From a checkpoint of a small transformer trained on Wikipedia: vocabulary 8192, 14.2M parameters.
Each number is 500 + 50 x the weight over its row's rms, rounded and kept within 0 to 999. Layers, rows and columns count from 0. Numbers have three digits each. The size before them is the row's rms in percent of the matrix's.

# layer 7 MLP up, 1024x256, rms 0.146, rows 102-156, columns 128-255
100:478446552519501624451500518549550553473482387562497511552453493478441493472529392508498515582495528477476528436524525504539491456423626504529527461419565495552495556436439492501476535390511424462509513462562495447489556412579516521487497515568403496481635551524536450531515459413485526549450484529471546467498406436577417443439434455576410476574585522552528393469406492552471465461502
102:531434477580402549471551477498473461568491603482595380413440472466462537530546491515471544386517501540602540490457573572528474559459553510531464595548363475472526436566555552429454506465560411523412486498528463495466511470507433528491446574487455518488444470508468496579535461418487510496486494422563476458526450453566576558561445503462492452461539474492537537576592466514519476509521
099:406535498472532550475560485513463503349524461519500477424528507523548461474492557537457541495463478505555505602504582480582599501452457521475392574468508467483473507486473488598464507418516434463414529500502494544583483505444541447602494546536445570491450518506571454559569612550547555475483510436467453510443536603521427463473493430544545455449471502507568488442613425402514511582486
095:548573445503510517564580371556513548501414513467487471497536480485500476455479504492378456459454467493514498557588501489559538476555434498518542542481503529435511452430528518539472601521600493582468482522476446569551488469514513511486459521526471538553599451510540571617465386508493562569547461478434622493491513520460494514524483550539481560554496489412473499447526578420539526551553
100:472487484449473431542499559538563457524461616462517399425465436507586439592580517505396518448568354459471515469452559592464545444498428498539522504519484535431404517488505500436484511512561475457513447554509543521565445460547471478453439547533543504515502546459511539515436559561463426498553541437480564520536473396533518471433493518510529474521489457381472410495446536452500476533562
104:499480548507512566504575541450393399438489486512530459425447457544494466598523524520606438515513524534473606525461571486449655492536513493451536454391539484500499547532586463538356459457425524463503477524561599424439583455470435484520534495526384504524528458538507439498534420479529586432470553505539533460483454572509458534437498479476568511484472534432514408616526487527545474581449
098:537555481461431505503531436502492497480500507365510556506512360502431445559461418483538470407505480441548527520557526568474431524478519496444478524501528420512421495572455519516471411494445585544575568441495541534502485445513531442483378546492529478426527500417423490536473492563415485576501614525559512567523460535494492525448460447462476561535406527451488541558547454479452546498494
093:451558432508427531511527477460521546436489423535400474508514461498541606604477494565493533422498399428429381578469491481501536432466547499391486510474421516509495503541420484515525411532505452520538483494453527546413577647471502436579508499488494526514515482482509574490461483514472444473496477571598468513531490557514550538504543579528576589550452486507517536513559416492477430554385
100:573464479518375469457500623479537460609500532568478404581474504423452567539505496525490503484566518494475430491434430438482515507475584585497502492501492479477431562464507469490485508425563470434458465472555448525535500505569513634475488416415488454425480503467662525513496454464425477591484491516516427527454519391396528500557484407513549535449558439445443553445497482463607520512472
104:472472501555558443537497502485583541519530439417427575531484476472607543460548532391502503468437432460579436485566440496487514509489612415522525520519488380565577406513500486480519469459464519413494458579558520443406551480527499486467492511488522573600517474480518548491583510533552476518525449551541467411467506519532564523424437539479463553559506519423471539584537481503551465481527
096:480529445498417605581458575538561569441465443406459498503496449594551381575546523451510565405501483440425468486555569603547505580452447439507515482500518570462458429483495547509476512508525537528463425537448594512518498453441510464432432486494512478475555526505493480412484551505449503510520484482543555490502486537458444558513552463537542512551560569500529471510511482549446512403560
105:449517505551520503522511484587452480516549413608497509522529541484500442429501414461529439487526452484465472502495483501467443494429558490510515459495477560427395525424557480470482384548436508540480576645533364640487514546579509549641541582554533529591526498444468512472490553402524541510494451509527455544519498466406506485497475503497620389513482509448452519548386549433437557492519
088:485432539543493498498498425498578397524498451547476467398504505492421532503523509470482478491478518538507471374503457389465511442469524396577533460572451580482527466478443472486556510457534510464459465509542520506453529503554548434457558566596533589492480492402475500530542546486562511489545520520473608479625432486429618485423579611517451530532353474469495594437494491449473372533513
108:467477470555395463508422581568542547512502536567464522541441406573561563536474429476469532463439501475451416530460504436471485544604554474449455530437413511492491529439564518458581513443483540480503553544480478430542532558497445399503591481528449545505472427547442492479561444492465531471463492509490470491468417538520551553385504384543509536452513525571607505487505525460506496482515
089:489367536439493460515467593503472513602465512565464457472530485492480461542502432474527492464458449526534419565505608465447600476535507449543503470491559487620550362507508517559438570445445486479476528462442462497498525526503593509437544510491599496487525481487587589477493594525507481500557462548553530465469440473471559571605466506466496541458540485398393414464444523468575542392409
090:528508490551497569520523468492461455456531512365495461457469623450434410487424519569553548584443632529416494519499526495537420432447478573462521494538512604560440483448516456559520488500470492512503348519561533568521488574469573527556496489439556476482556465505495543425434509433498526441548564500484431523526529488505526491489514538515586533500581446499484560563492485589541515579539
098:442441607473549508533441460522445500447496580433521489513449462401553523478579523494509468489501567526517443500667574477466525447435407479524513433459525532487523492544461462577490522438536492490476556487502471444510546430447499452506480565497495500416540508527509463552495510487430582623525477520575525541503421510461554472508421476448571533528546502476534491481493488514522533476535
093:509449482539508434497473500491535473520506585443430585494515410555542470481572583573442551462452455443521597564611504496506471414590448484511411470615557488481489514492558461588460458588522442498459402490449407575456462440516510424481461520522620485504538541503468441537513538514522422430465469500563499492443442479542524451541546530494447470527506614521486508525483525502443547491436
102:511442504512524561494424471515540408423496518536542599418502578512529458572533513477502516535442475481431442534463475494541479515521479496495528466492482521431445554520564431548433489582484564493494533382433486495428481401428539571508534473505569597593475473492554504499564548539479477478473608506625479490481512499528522525603498479491470444389571443474562515504445580462436555503529
103:557437438607475449539435519504472478562474473525488430544421526480456440512507450504477494496423492459611541556461507531465539553579480442444480532548506518512503542600483540459568522576469564411432502500525426481501494440526440447550526603425445516467422547563552450567388470484514573471520493567500491524494579542499429555487544500531492562488457570581609494533508474489434470462464
097:490505511498498551507501583485477494488511478503528485567531549479454475544554550416460446501496436460489487492458465540462556546465432488480391408514505509523502463461408494544478550426477550558495495585571501555476486583464503466520509400526489505520564511483522636521535472485571466531528458460359453455513586471584476508604400502492608508350522498461512530450412523503375602455551
100:436547538485413465510441453532562526413552499500545517526481512444460477596488583499535556523489421432565424530431518521488533538500412507504448404650502549454481539516452419523557455488421579522518470555519571522481457494492480518504482503468474479529629497486446476433473474575482423620516520524528542458476509376508468422455428477537444571483565518550452387496429363426523515515476
102:512547499448444534413424499407393465530458507438465426477469554527460521545559568584471488534596469418560476463514475495548504567558491483514482537474501585478485472562496474462417465558586532530551419480476475563537539535450584488466556484397574506528513437517498502511499475537443595526489472472486429536456486518486439470538598486580543468420540520426533360525514492586470525468517
101:478489517484529524543476517519532489392497443514500514598448396515529524551471553494478553531667496517481483523497437482509522551543441424547463502489525441531428450538475492488443492544580550477512491469502496552415456503529551511504454449463474520499421512493400492417524520563469561472488536475502492558493504515544492566448501504524534533494602484580484475518487496613546486513479
104:518494481437483469420391549507524425455539497553463482571493559502442422494488530494502533503511511516454498539576522585519539464544680510523501423477535477522567412528457473494465457529465479415516458503444491547514472516415472462578466533617564565507536512526535503540403528533499553575539434542493420547560435537497599521538523603436523491498529380546526452461427446445476536488513
101:554548425524558440587488513502564527400456476477602516460578472507529456497481469481454623531517488520463569543489484551502546520506443491441472543488555479475489465528401529409447512522515507476504423423478463447498531555562508436567516486437488478576481545503432559468527515579645579432549587596479445585473501507493383546561520515530535579452623422484455558486472493547515529486548
103:616466442541515467496531495613502446500461539525447488454532447597425478472510604488506514499566406515514477443509441578434455459462470444429478540490546558543371622460532458583446501487548485461495585503456464487403497509467502526595508474493484487540445583503482508374484554529496463524507540479560451506592463543476473501523382459516431500460501526575489484526552463562474560435486
096:488553489494534492488548507441494463478569456442443499511465536494528432543536551456419525557513644525514528539511462484513536491407536595486468468467458468487593504479518539427595502485583538423530438523561424532542584542515362430445502375506452516571481472488454484559482466506499453450583606519410503405407427385479504490514502494462483487514584562456495500566530515558526441432508
100:449463527575497557501516551438526499543640560506494531490577473473479520486491437516391587531482564511577517607573476471579454535584609541601530534511592534467440559521452471477434414432521500535404483467497513468507534553424471577471521459555536494459523564492521501458509600458383488559448522524525444520554465567450416514588456523483537529436491525530501509474478538535434502554490
097:439449516472481435512450426435534530534494466569483466501528539459412423540462572492492523532438487470544469505516504495559549574516525560553485657392488553523571531510505516500555558471456536500568550493533457548497537485578521537458517474528504455467520511438543463581423467573443535521499488567496505491525527551582491379468452446553419504507546470442572488469495502461495576475464
100:623486476500504484646485589557455540535437437448505522547420488547455529503489466489583559514629417426428567520554476390529527523547572520497505593496530494479526481504474417425565520486515598458455563469487458502517547481458529515527482439445503463538493493489489564498459515545470612502560458578501425553472499524478547427489540577589499479489516594462439484562519447499475530528611
089:533487457548489506532490472487520534537501553556486427435478408568508580693528518494482473528528479477473437479568538504446535410484390471501425500595552510443507519499520450497519508557500536561513482463483526581453539429479415532513526453647484521512497511479479492515540676492472426483518548589455474409495535532480494565540491460495475512489556534505481582376415503525451471393553
095:403498400412450605495480556449546464501540441519462504522477509540510463490530523442569529475552430511488412434503519425514429556492521594474618375451574498374457525551553498445570535462480577503469582495533559446587527564482512533486512463508588361509482458460529490523487537484523465581551520490496488523493431562545475544483427490603574500480468460514454609507474444526496521457554
106:520510473541523514555424491454457471484408455496647560545509435499469549524482606428414512551492544460509503585465507529546528533520431489633521515507482436523464470506426595511469523578466511567476543518533593506428507604457541503467529463515462405551561510427514586591443568524541571454488487578461521454427516424423546471527505465620559555544487568454511494508404484510507501479524
101:595420528438587499449533505422519562596489458485475426439506509448432473505502559554540489389447546478495461560524449455452535546570519543551544526562540559405430448475581432535440506618540584530535471544499510569397616537488572495484423538538423515457479434588585479483493543515486507486530577403479532546483581477458470523462529471456506509504534466587543549433516391415461533528552
118:582579553472511559483504436465410529453563441473489509426505479456529447570464507572472570532501570483502460458477556477501546551576509522517494415564467593562439576640556492615415532505540573543456476519473512505483605510501531472449497525490517478502479574489522424468431298597473428500435496482485516488554462477609452464491597522555551497392524457456486571498577553526536474500494
100:536445535489492511538522507430489536438426481495445557451393540547487444471474501517571423433444492430579494323487602617439507382515573454517449478495529418486568514458523515483521493491528453597539473472546481458417489411496430493484527593562517581484440488443491422495431600524503542523519494480467591577567554595540537530381542530466431498458561521487540470423504590535499453506551
098:549444430510494548535435628517519602482492487512503424485516558479581520575564518537500605506512502575442474461444544515544519415500497549453474515449544417439436452457447472559436556487591510550535428468522447479431474490542514513504522443504493462554476497459425535439540535450534524500516519491489580521479453503503482421516504482482526469520481410478482491532539584606427497568498
098:461454509480467442535592510446481545448562553469454504485570538446456526525565479531499500618507554465402466564521453439572607592547417522525622503521462462517513507427519492507496478513449532473431520471502440473591486597571372530476586530469519500461528496492509566471517483490445533512519580533471423576443429546591534526491515534456489516467549469488519516464566486554607491564567
092:564555559561493514538557532535511493507475474493477501559454512491519539446489580570516529558476476478508504511453403499536533465508650539519541446487498512491438505481476411544501447552464438521527512457464501458542554492494527421544469459599625499442497547539504488486540457544486551585521513456581440522607441549500475528565523439562486530513479658432593527385503475473431479489493
105:501575526477489484493530518517471433547412519586522512476459548564510528502476591497530447459516489503450541501477439662497523399499585518477469479450464515410476436522481470439479589520590436495578531409527500399383518455422556493541537465427548423499489483378434540367551507594418511559412430478477523512459549496510435425504462531593526463557532597480519519535504459465467473512557
102:482648458477550455527485505447502509517474511570575398547487500505508525530461497553568516454509441456469435415547506513531445420474494567452454442446457526625458611452559490501541531589492466465449487493543503430534452526552432487501458469531547434566462467388516510516518573419544510544473445478448539502473460435542446495501413492503473473405472545544498494521588500581601670519530
101:488528510450545471533483531425444549491511476606572534476506496579492425516462483578490540453507436506604498469474546580491536488496482509552527572389453469489434546508481460506534455597510520499431444528540508473527468538467460517591462624567516452541425527641452430556532571454490403501441487467496513554433533518505518573496458419448528420443432513525483497520476499490468561548595
087:545521523512576460457454462448429492488465420544473423465445506423532463455557490466460497456478543504449493442451518470463447432552487505426478585523590489517532505669397564529570555524542457551551520499484563546486471430515449492495421509485580485453488549385494585478621557573492465598549527555557489488495527401543531489522496495516511453430446507461409485515427437477451491525537
101:483480464475486599538423477529503452545445481516551493482479549470447330513435561540518514495405483592522490468460417488398496519568495482569502579460473542531404488512533493512521397522609612571537542477525551514491555530517500524505617414517507513546574456472470486473493486498526468550506465447505455519548431492491508479509528427515511472474512522477522505509455492492534457476453
105:512450463451553480527461547444452489604457484593416500491583435473510437503499513518570460438548491514519572547500493481466485474507537544503516523475507477482668476546482544431587496583443523411530428501497524511539444470467415529500552548484527489506565518583541465527502452481488631505557543560426515463608576477450493484473542478489493448470542488622570494597529578475604458450432
093:490464565500511537475478541532499507492491549487520533416513510510455544543525470430433473475545392399524476529558537571525533458654545570516489536463467476551499526470409447509394552486487428500500487519510451543481524486318445492404499555477480529483527544482496418407468508493518508460491487607457541479409450510619506440443518467476495481356540561464487471524527511519483449530522
089:455503480502516483398493557566443537481500451535471525539445461508539495497485495500432497469539563540554394444400471528466511536439466492425513512519496514497495431575454437481488529453560529416552478445451534484462471558432525470512440473501560492469496607538542479543586553484471539495489468557477516513504578557418471477592480510566541556550455448430553490506447580496468473438420
102:507431563486482434411474451568502528419556484527593604492540556418392571505470470426475558513486560519609540520533459413523536567400488555543406543519493501504498576558458504521449483431436468584439478564547504516442525569518482425553460475499469494466529561453454525526502553443499480501546498475457471466480439437528430543519394569580495457569427510463383409496453479539440500469460
093:449458430497557560574504584454425527488572562513503438533588503518519475541437416444509501543533491433464428434381551560456566528411558515501474591425417451477492449490410491486549521505578509590550519472455492479472553564461572501458560488464521418484517511529475542493498587496582515497484545477482406368516565520524537449539472467502542378430497500499487530464525502552509515522556
091:536528490392422430482460490540489488473436552427483475511528405484453589583505502488512526557401478540538538421528531557594533529475472504496521499441502412432551498446493477516495547532525481499473563404534536518453503495453502442476567555488470373484474540577457482523484538582428481504546656532569579465567547469530440586445527519439530478457610526495484564502435478516499544556550
099:540667508553472440509509506433523571409493532497470574506413463539481438499542435448517549514489490439477526464450481499590387563485479529594470578459458569447442481488540435520488429548431560436526522424512558517475522523451499534530511576559544507454515545533427554455445499564519557644512440581432531517526511508565547375497500522507459479509632434489435535536438466519573466486510
099:609527512537469504479554458463541525442502524498473426459484489473510390473568457594476456555521560493556507515454507432419501527499519518515474452444504473458503578477494457627547492473439451398392486547441573460505530447503593470509551550441467518418546568614495453479515505499546515566563553496490471523515540512515426490407533577491510522535510520510444491532419491502543462534455
102:550517454546439471484539494554504572424460556491558514473467489467535636540615483495460540498488428506519465510497482493497531515515483540516517648517552497579516544478503472435477506475423549638581400427489482525531472506518364527546472627449540515566516465540524484471452445436606496540523510485431468549548551448489447491482442446509513455572436448450479497494421418534547433473449
109:519509467476496526530477525447560501448419513574460468428500537464455436577577522479486556466409537460574410490563488458516496500446495583464545456442515512470496463591498524593557442385502511498493513542415493585539512451499508443453552598544487452553537556347465607474506527554519531527491469534432549497497531438544405484492534493493516508426481568510460428517506480419419423470495
# layer 7 MLP down (transposed), 1024x256, rms 0.141, rows 102-155, columns 128-255
100:473434518465591510405503554488528429561455603428510515550575474526448504593481476536465505522527514538619517540484419502526483512460618537578418519521493422490552490585446470563460442462484522542479564483543479390447424429478478492517529521541488506542438456532495462482512518493587449585566574464457433471539448516453414496408564509585440476565529522535474556465456513585472371545476
104:534547513518576478510522511451505523421604411544551531458545477517451469551434493546521576472512491463462510516537516504537462540535522454543449490489584466469536425531464548551410542391540544495501504532497474602512616399604485484464415571431553452527540486534494530581560559447554487368520403493458479479510577544450466556548528543530527483540492564605466535603587484468574475619523
093:553394425455631533516417582363513528613495570573493485424525519530517457542482451486582470512509485495487439438518503586444485523518488463478592504590511459532439471447431490539493430527506473483507478498483534540431494474559483563544398550507528363492475516505477469562421504535431460511478497452508516445520494435491556531603433553520457455491473610522463554575411575530480429433469
093:528477430534538572523460607479518469611649531431487438504497487517442529570543583566580493509487524507509576555483495478445444504460515520432528437546479467488544535583444515510541426401484572428524431494476493481507557541522473408559547560537521411488508530532440435429479533459549378465443487574534377495407414468496481457534394530562581475471447557533460521506479466521493413507426
098:445541474558525650456501548507544476476433449523477552466429496633477508449447563506525474525479528513458472551474494495415496485484474518625465510453475416488488521525463592510560465545503578546550496604449442510467533407559566547620449524488504460518473468413574483502451519522476476511507478480474574500517480585497422530494507469577530541573492414542477495476592504580482437531550
096:392441585421525484515547521541422470540512418480496603472542655431502501588474473572483457519472506576486453505481475474450537455495477461496593536556404534441508539494428479526443562505553581418509380494510463490549524512507541503395607484460563515528431437512380548498507566493463505464497531389497502541543552504491537496433527525530430435498475562548529415539434514528427464470507
094:508468508587600493476471501547493505532512480539519414433528613517595583468515571528518505603508552562481467478479486455536565555492422532526517512540518590439599556498534538511547594513507441476513462567443460452469449503479483585577634480463461567598471566543604543471510562504585489369506436464482472461506545476445534529577463482538436509482622514478498462509522584537554520547518
095:356495537589532498477556495491471416520573510594506603507490497501573558539533480426460433550549546538523462483498508573586445414559552436534561512498499514433412556503509540459575522488521455506451426410580545511497534510481443515491502529483426577527498495408548517548513464493442463469466438567464486470461522521446567520435555432439495475479490584540563517469523589420460487555474
114:477564611488446466443553483488566444506442565456515503544480553548518555489477523503549477476442490476467533469441465462476545539532566581464449587417545534445532497578501470438489484443534477495493511500412468610534575446456496406577489367537425515502444450507422499479481549559509474443452443549434529578493447467531559520499490539610550458603503501515548424461567492562484482463502
097:502498482580407479446476520399430428458457429492550422531504372481441442444479552419461514478530461560512522479569481494509493545543422480492511527500550485415488501587521472495524597492581467555517505428526631489552493492539453507479569549513459501489538566552507502578549541505484406489454452465470530535564485549445476477494559512485415503431550584500482472481477493399565498503575
094:518528541557489513457453375474481439501478587595561494535516565446427576546391600583440466506540576485676463522539467498511496524446447461535509498511495508548464514549554464451526420566451455413470432537491439516465431485549453578470481503474605508543488473555475526495480479518494520565490543545478478532544494423498616483402565537484551516509498430439511508414545447466418562576500
097:557486517458436579549488581547579452522457484462546505504395452635436478429527471548368528444410530462500539529471540494458525525516506538554544549499472421493519519475510401509480452529540530534433473512460490565463449519524572612525383512467488442609530554498563483467493484567373566525491479461530473506454494380533488483558480522625563466560533428487423521516516455503477532462520
094:573464433559503486515459579519458571491457565499547500548516547534453547575433436518495531437511419455520527556543515552523465588468443590478496546414513478570457519528577415564468566443510500547511564479514448395588504522471463485466430359434523446479472442568485416442389493484411458538564413517495453445428529490569453558558405534522458431454528441583477423487567510490475590521447
110:465446408500442467513504501544441432623482521508601495425535515535452490458596496450497465501457505528504482516516536597574404608465509495471553537487456493524444450479521466550546457440537435456572441530478460456534434470482476479438430492515526472522438511565456489521391560550493460449389431524485455450497585430548542544501476402442528481393433546472447489533484598512546543472482
086:400541440545514510529497455571488363460436517479561543486540585512524434529514511567478450518522442502486573521488544609502551497510524559497409404428529404614537529492483369411448503554541524523502541500530514581589481473487556413535507455501483469617486470453443506457502452501492479593499492447500486516484497467537516435597519588511511403590438490531577459530458433491587507505405
092:575454527522521512485516448465494525531458453492495433516479546481502469566541454383464447539525470526514540483465500470540499469565437376466513420561404490438541503448557573405543552447392515464504532526506557444502472487482423544519498621517565534484534493495581559567541379508564551564494597514450477532489485582389498486392495483462532389602488443556460524460458516496502515544506
088:588497439571489490473508556467506532496501441532535537524587425537508479567421552510434536479524501522464583604448389470608450498589576541449499612519414514513543507440426484505442464538464560440519517489486519514514516587506482446484572444443463525535502521463488544485536473551529519467519557467515562592502544530551522532516440523499481472509465558481428518565461537519450461480403
095:469411473499489444478548539508482472516487489448506617524496597494456469455482522520481536508526590538426531488359587430515524492506485531538479530411589457467511537507540521533449508482515489551476583401463514400490503516508482497492467524548434473459488450503620579415569522532606471505518541476469480559490560464545446537387519429460524547441580429498441544492442478446508435526475
097:432511541550568573572584506543515454556524515469535492464573441488470571482489504491430531571474594488515449535534489603471524511411585489464553613511563389597602500480454510463569445451414597460548500483470522552529550502522471514580546520521479474491469605463506407396505481468452457496470443509407478576586530591480504456477407503593412547524570519505541586435500465471583460455482
107:490573517477497516519417504510412517576456503475457567519516555508473543571458501482459486556469585536471472531542453457470486541459495476591523503503479478522439555588514506527518451531447457330509525498473540517477484486604465453522468485487506541426349489562478433511565596488547473458538528484496419430544558501556469456518589472394579538543466527554546453465491473479452538473557
093:473539434568455604416464506535613557514447434507504595555429555498540519556471451530471416463498559505550498444525488445467547463520555471571507441479486488473479456492434520621507514490485585469512491493504525543540533414434562482505538469458438403538477470525529572507492533485522479585448528511515476493544542571459452482506465578463529501496541497500507590509513525397504472470442
103:503477577571395471444523482444585436509525441580584445508488532482563599519505539500508482511478439492449534449488479554471579515481471442497513439571464578541384476531524458496606474487400500546573543467548471556484485495475532444487640451467457458524518536453616426512453461578510549427471580536464458520503480496374504515522469501571421533434555534516491494540491531395493568469441
107:524583464478451556351542520456474528440500457491475526489443485447498472480491415489405488517626523519492505568533567445527509597461439576498533535504487416550495438549561458443537504483436493499487468491439479468511593466453575463498394514586482562521422513542509432575491497489510506526532464436474518462494567505567498516563521488481530445469560464499599362543523466515488591425433
100:494479501580475479457508537455509586539517571533512532450485588517549536486556449515487404410486434547477503487445547601510508441542552568465570467539487429473645552499417486467477430433513477467485535422512434472499440480449437483409523426560441508542502515448541490575497560489535382522534548547528473498457456520375483451534497526521503528447557542461545565561470445412585457446506
108:472573540539487613543490486498577513504431479362509564568557486494478409527487551471530446471444560468489552520453522462527443601475470510446407492569501531476503431561449538575549544577505450520505514583519552502451443471495465501492459464483485409494536517489428482470513516589471451529498425464456535386524535462538420444483375445496524508537486541494437572631602487581433579497542
102:393558445503462483502498407554471450557515528419448520486535454436487550527524493437501430584411464373455608515509509497495481527528597486489462526466554402539511489577478491482532530586507508357478523649577374489553526561494447470530543452581473353445454530519441511472528560560460515551554505577530500483494554486483534492559541568532475454387478419552512517552424487464509434464489
098:270478544442473445504505525451521448453461455503521533397469527473544510396518442517453531456421513436498526495423588513505550527424531516517552511490625528551569554496449492509541468502391562469432502580541447474436563484524572515488596447473489449538532501519409403486474496469569534462484513438519515500513494482545426478490503439527437526504516570530572477593500490494498526497477
086:491462529428474482457478535475467496462532481451384532466545477449521475406390426619468458501470523480402481563472489453525436517356504524411443517554493534475470453551429576455501501434589478439455475587498514572502543499583550595547441479484559482483506481522430520500471561456628518484471413554540562467516488485512499460499552594460491565540533454540492461500468570425486425578541
106:490535553511408396553559497475434475497485729545448476484520427563444500585561497485417513532455485535559550459463440518480425582473512455536549568560551505394420486493446489564466445435451516556509513508497475487533561519514538605616523410514552567560587484532530459542524522443506502484448500450547411416596481483533533476594536494521512613443500522522502499423500556424516454511520
094:525520397481448508450519522516537507482499451465519512566498570472444546462433560509475455582455480495482525546524457536534535613544498482600522491461537458506541476493448522479563430517520539499495459447536571504461454497457410504477466516514475555457527478483431538520419527530522450463509513565565530527477551529465473490603563517465522451487397506463579439526482579553502506557490
110:620591521532588462511462490570506536554580477483589489503539462452489514483523429522575568485536530489552436530452557449510510539479463466515560523543562521495415418509547474521484503548480488565437512601550471447456532448482581525556600481529459523470484377565464562555489513536485385483480499492484435378475495530472524497513491556564572458495448528500479553523496384554510448531541
085:456485489543494576463514445482577480475566521523545465559511517470548479315491563521488455541475569527509525507423511508524564539565564569473393534487504459552428516497501392511507596516574524408555588622562421488481474566470517484548529438553485498514511464458522424537459468548503503487468491474505554494438480480575457493420518575570454586504594532547470491532465513542526614555463
105:460537521494524427547505493597458518553468478503547459471564499468488646487515476516477470424478576432510621537484463553500566511523411436586483606576413427525507504464419511511473445404471389481514420464518452525440401446544465429567535575503447538516495606505462562475507430527455498423428478518525516406577585455428544520503569527443477513513505493488588469493459439544506486517428
103:487486478497514515490603450514468564401518466550536474456454476485406505591544540430524500471483365453549515478562593557504482494540466504648479525496544442588486498512492542489469528498408508441546480485519447527460519534464441486571436502530460485500485545507506474496429450483431496479508463493470475435423485438413501521463469504472399539453497567468413407533461543446511549362546
096:446485527553539462479541521516493526472457503537545579584503485488537525504435535522486428498576465528414558382448550579510552538416475547458388556499393433544493470527522469463427575511571479469415528497584505470555477428509503506469456570466488460510610515545436546484527514526505471460541419602486558547562473503486534460564486498540479483545509538487552513519506541562508489471407
123:457440522453455586464528520549407490605407440464457483486453498557542377458532510457467464487511501432544575456386432453564532567600490493462539485518547578536402582573544443433493598476508541489465543463469455481518546480571514532496410487513463529459572614495545571425490386464464550545478520570499546428564509537563410535488533466554483425505522459479537539473466485486433420526508
103:433487591448439485534476476500610542539471515507425464563454428472516437444443495490421465496534509492565450407418551429539525466395449524479540440502563508541489457538519509534561566429522519443483507483576486487468491520477594542526386535481489514450460420395599524463504469602614422507526466452471488508492583514492492523479499584473533442472511519545497551522541476528439468424539
092:519504469495491532590483452457528597479513509431466479505427548468496503491470438511577512473486511457501446552505514538493457597535577423544452475582506559592611543497462534435561452448502499583496512558491461417653549516447495453506449524549540480499496497563564551586568508439481588485583489522556402454483597544476514490541516462467458583513489495506475557529594456505528523540459
096:622541533406534453476431421551434484442441458500525534518512453557515531553438543482431546442478465491591484485411532510598509633534453620518452499425438481512483480487552550506512434514480481487582467581548531430517468421532563572543440536381502509366470481501575480524520487481421417558531508433534553483440506494545466526531507501527539483470429518604543533535487576488489555527510
089:476506479545516449586500358473502513562612435510541559480459578491512510555422524534378523443490585506512460534477513407563469474588434435463489529468440485570479480448537558457407539548493532448449531518524449535498448573569589501410474481503559500505421454500560507493522470491518460526438442488485445505488517519380481580514549587413520425468448496440431359561529481454369513545505
097:554538461449519511473485435563480525449557520558490522493487508397526556488522504572574472496510522576463538502526424500407496588536497562512477479468577550591563506548454419560514518482512499490451569467510513489407460518513500467439539574450554585518544556612529446559567548434537504576532498470515522454563672499525477463507600405486529561557579534525492540477453560676506449529494
112:516531611474581469551455533454497499526458482499425421500476537505522541519456516502401476509470469597575463404483503499443568520448564520536551509524475458424537533485593499458589487535558461453466479475535495575609392520505400546436458467505532424476493424514565527511604637487497455547392589443386486486484606474459469409469458497520492331532565523561561576507467525524482543530464
106:541530528530419532440481461488493487541461522588471480567452391506493489521534481522509525485457497547573492572526484514494476617486488496574382577448557536475462392461518468539510383526597463536431491595518490535442531571567461454503479499500457502566454484563589570494615611506539435584470516501503508473482531437545494418472505558623537485532462549504527462560582488472445476482497
085:459482454510431596508539477437576473512453496488456625467447470528482490519429599506428464486551412476555488486524604511529511548508473516443518416477463413491492557419559524474463504501520506427452422582429443429474618561534528547550551516514508513509482498562398556534493378548490508360472496474546524505461466478466552502495526447510434553499544448501463539402518571542464500476515
107:461621505401512506453516437561423611406413383540482404516517479496499395478433409483477495500533574509465436528529564583488475574498521472536488510571485481554470424514549529407485520556512475485466480473496448528536475442504492517569475480477530398569448462553506446491506527486535479511488473515556511480536453507495504487490526583479516488617544567437460460482545520535546450450455
106:490584538410531438384466531526504464466614503472511462495457506400479559518484456479437404505547520510648479428538535505415550413424490535500540410468491504583557470462544443486527414386460457452497548566391565538459441519535572536509511536481494522598555437354525473557524528481542401509586489526440496477556531464450511447555558498531512483483516500458453487440499563472486587485488
087:478396529549419485499534479502495426508428501470579434511413462557505491444414420508552452483551436470379538500415497581614614500440480516438533503416569430490516488549477478434503433469579499508546545497523419372500440486518555457532497558532469488571446459570484491583497490448509394563495507501443560536494485579488491474501553556525520450386371576587453603500512521551465512442436
089:452553516504470472507522482589503494595468443414523479589475436596450576424449410545535461567459433469467613530492500379501530625464475408537385434447536435477478506406546470416431488502437483535549503456540516566504529455493508539510453438517501548462441484508420536526439483513458512568447544462580462556516453477522523572542593461457486477574512539638476572583497541476444540533543
097:471579475526632498502497601572460486445505527527552541506543552487547564408521506525415432465520475542523590488444488527476492516500560504436573393507492409446541509493506398497487455543537561586631574393504567407496457551567448385490513539455432482521559570466472446460528541416470443551513583533512511565567579534457455458486460540580384514538519502560475537465469503490442516467428
095:502473473599500546457497498469556513511559520537535470501507582555443495517545495505546485409389461545491479521518552470456410502536464506513536528523609587557443515506481482475389539502392515490527497481534448421513508602480517422480434483519528538390493605543560491442548495500455498570524471515578532506477511490425474530462491543527499542510555550518577441501517486502483503580470
092:487508558524507447510525517464472530572606471581480518444440509586570524541441564461379468481559502556500568501483509402528566448494533454568521469487474494574389457528461488518539548570488453428408447535450410501483495482555545503523558517504520563577506422505535442449417423504501426454412385520447484483492463537446568504516542492586439581565520455497522527373474568580448529494528
108:492382511441409479555489525517574441543528437475511441454397555469538476480447498534514474500508532510483445588513544486488548529503531464501491519560601553536473508449501626565472500471529541507457472497460391459581507598478499537518456362464514507559508470491427470460525449488496508550622526478478528484423376481487530469423467477534551521448574657592546509480428488583482432506404
095:412553564513531528570522509457562460534554497431551499552569556556491513429472476537589417497522539446556466493449470534604538460488539443546471534494582491505524428586529512515452528469517566443574484404468378604504500559411538530478506578508515477528523440431537488503444503410550422386511423500488482539523504570506554549484481552488525498485435542522481496428590499515497420473438
102:524509479459415476700478576460402442521526486506484480585523531585545488454617497568561477551516471495532587512519518575528596491534522501509545468476551462471495418576535386581509463483509486497533600449578480566489557534472488499540485419480522487508541543489608451537395460477445569530440525579524474542461426487471569470559511490444550456461453502471526571523496427477482538481475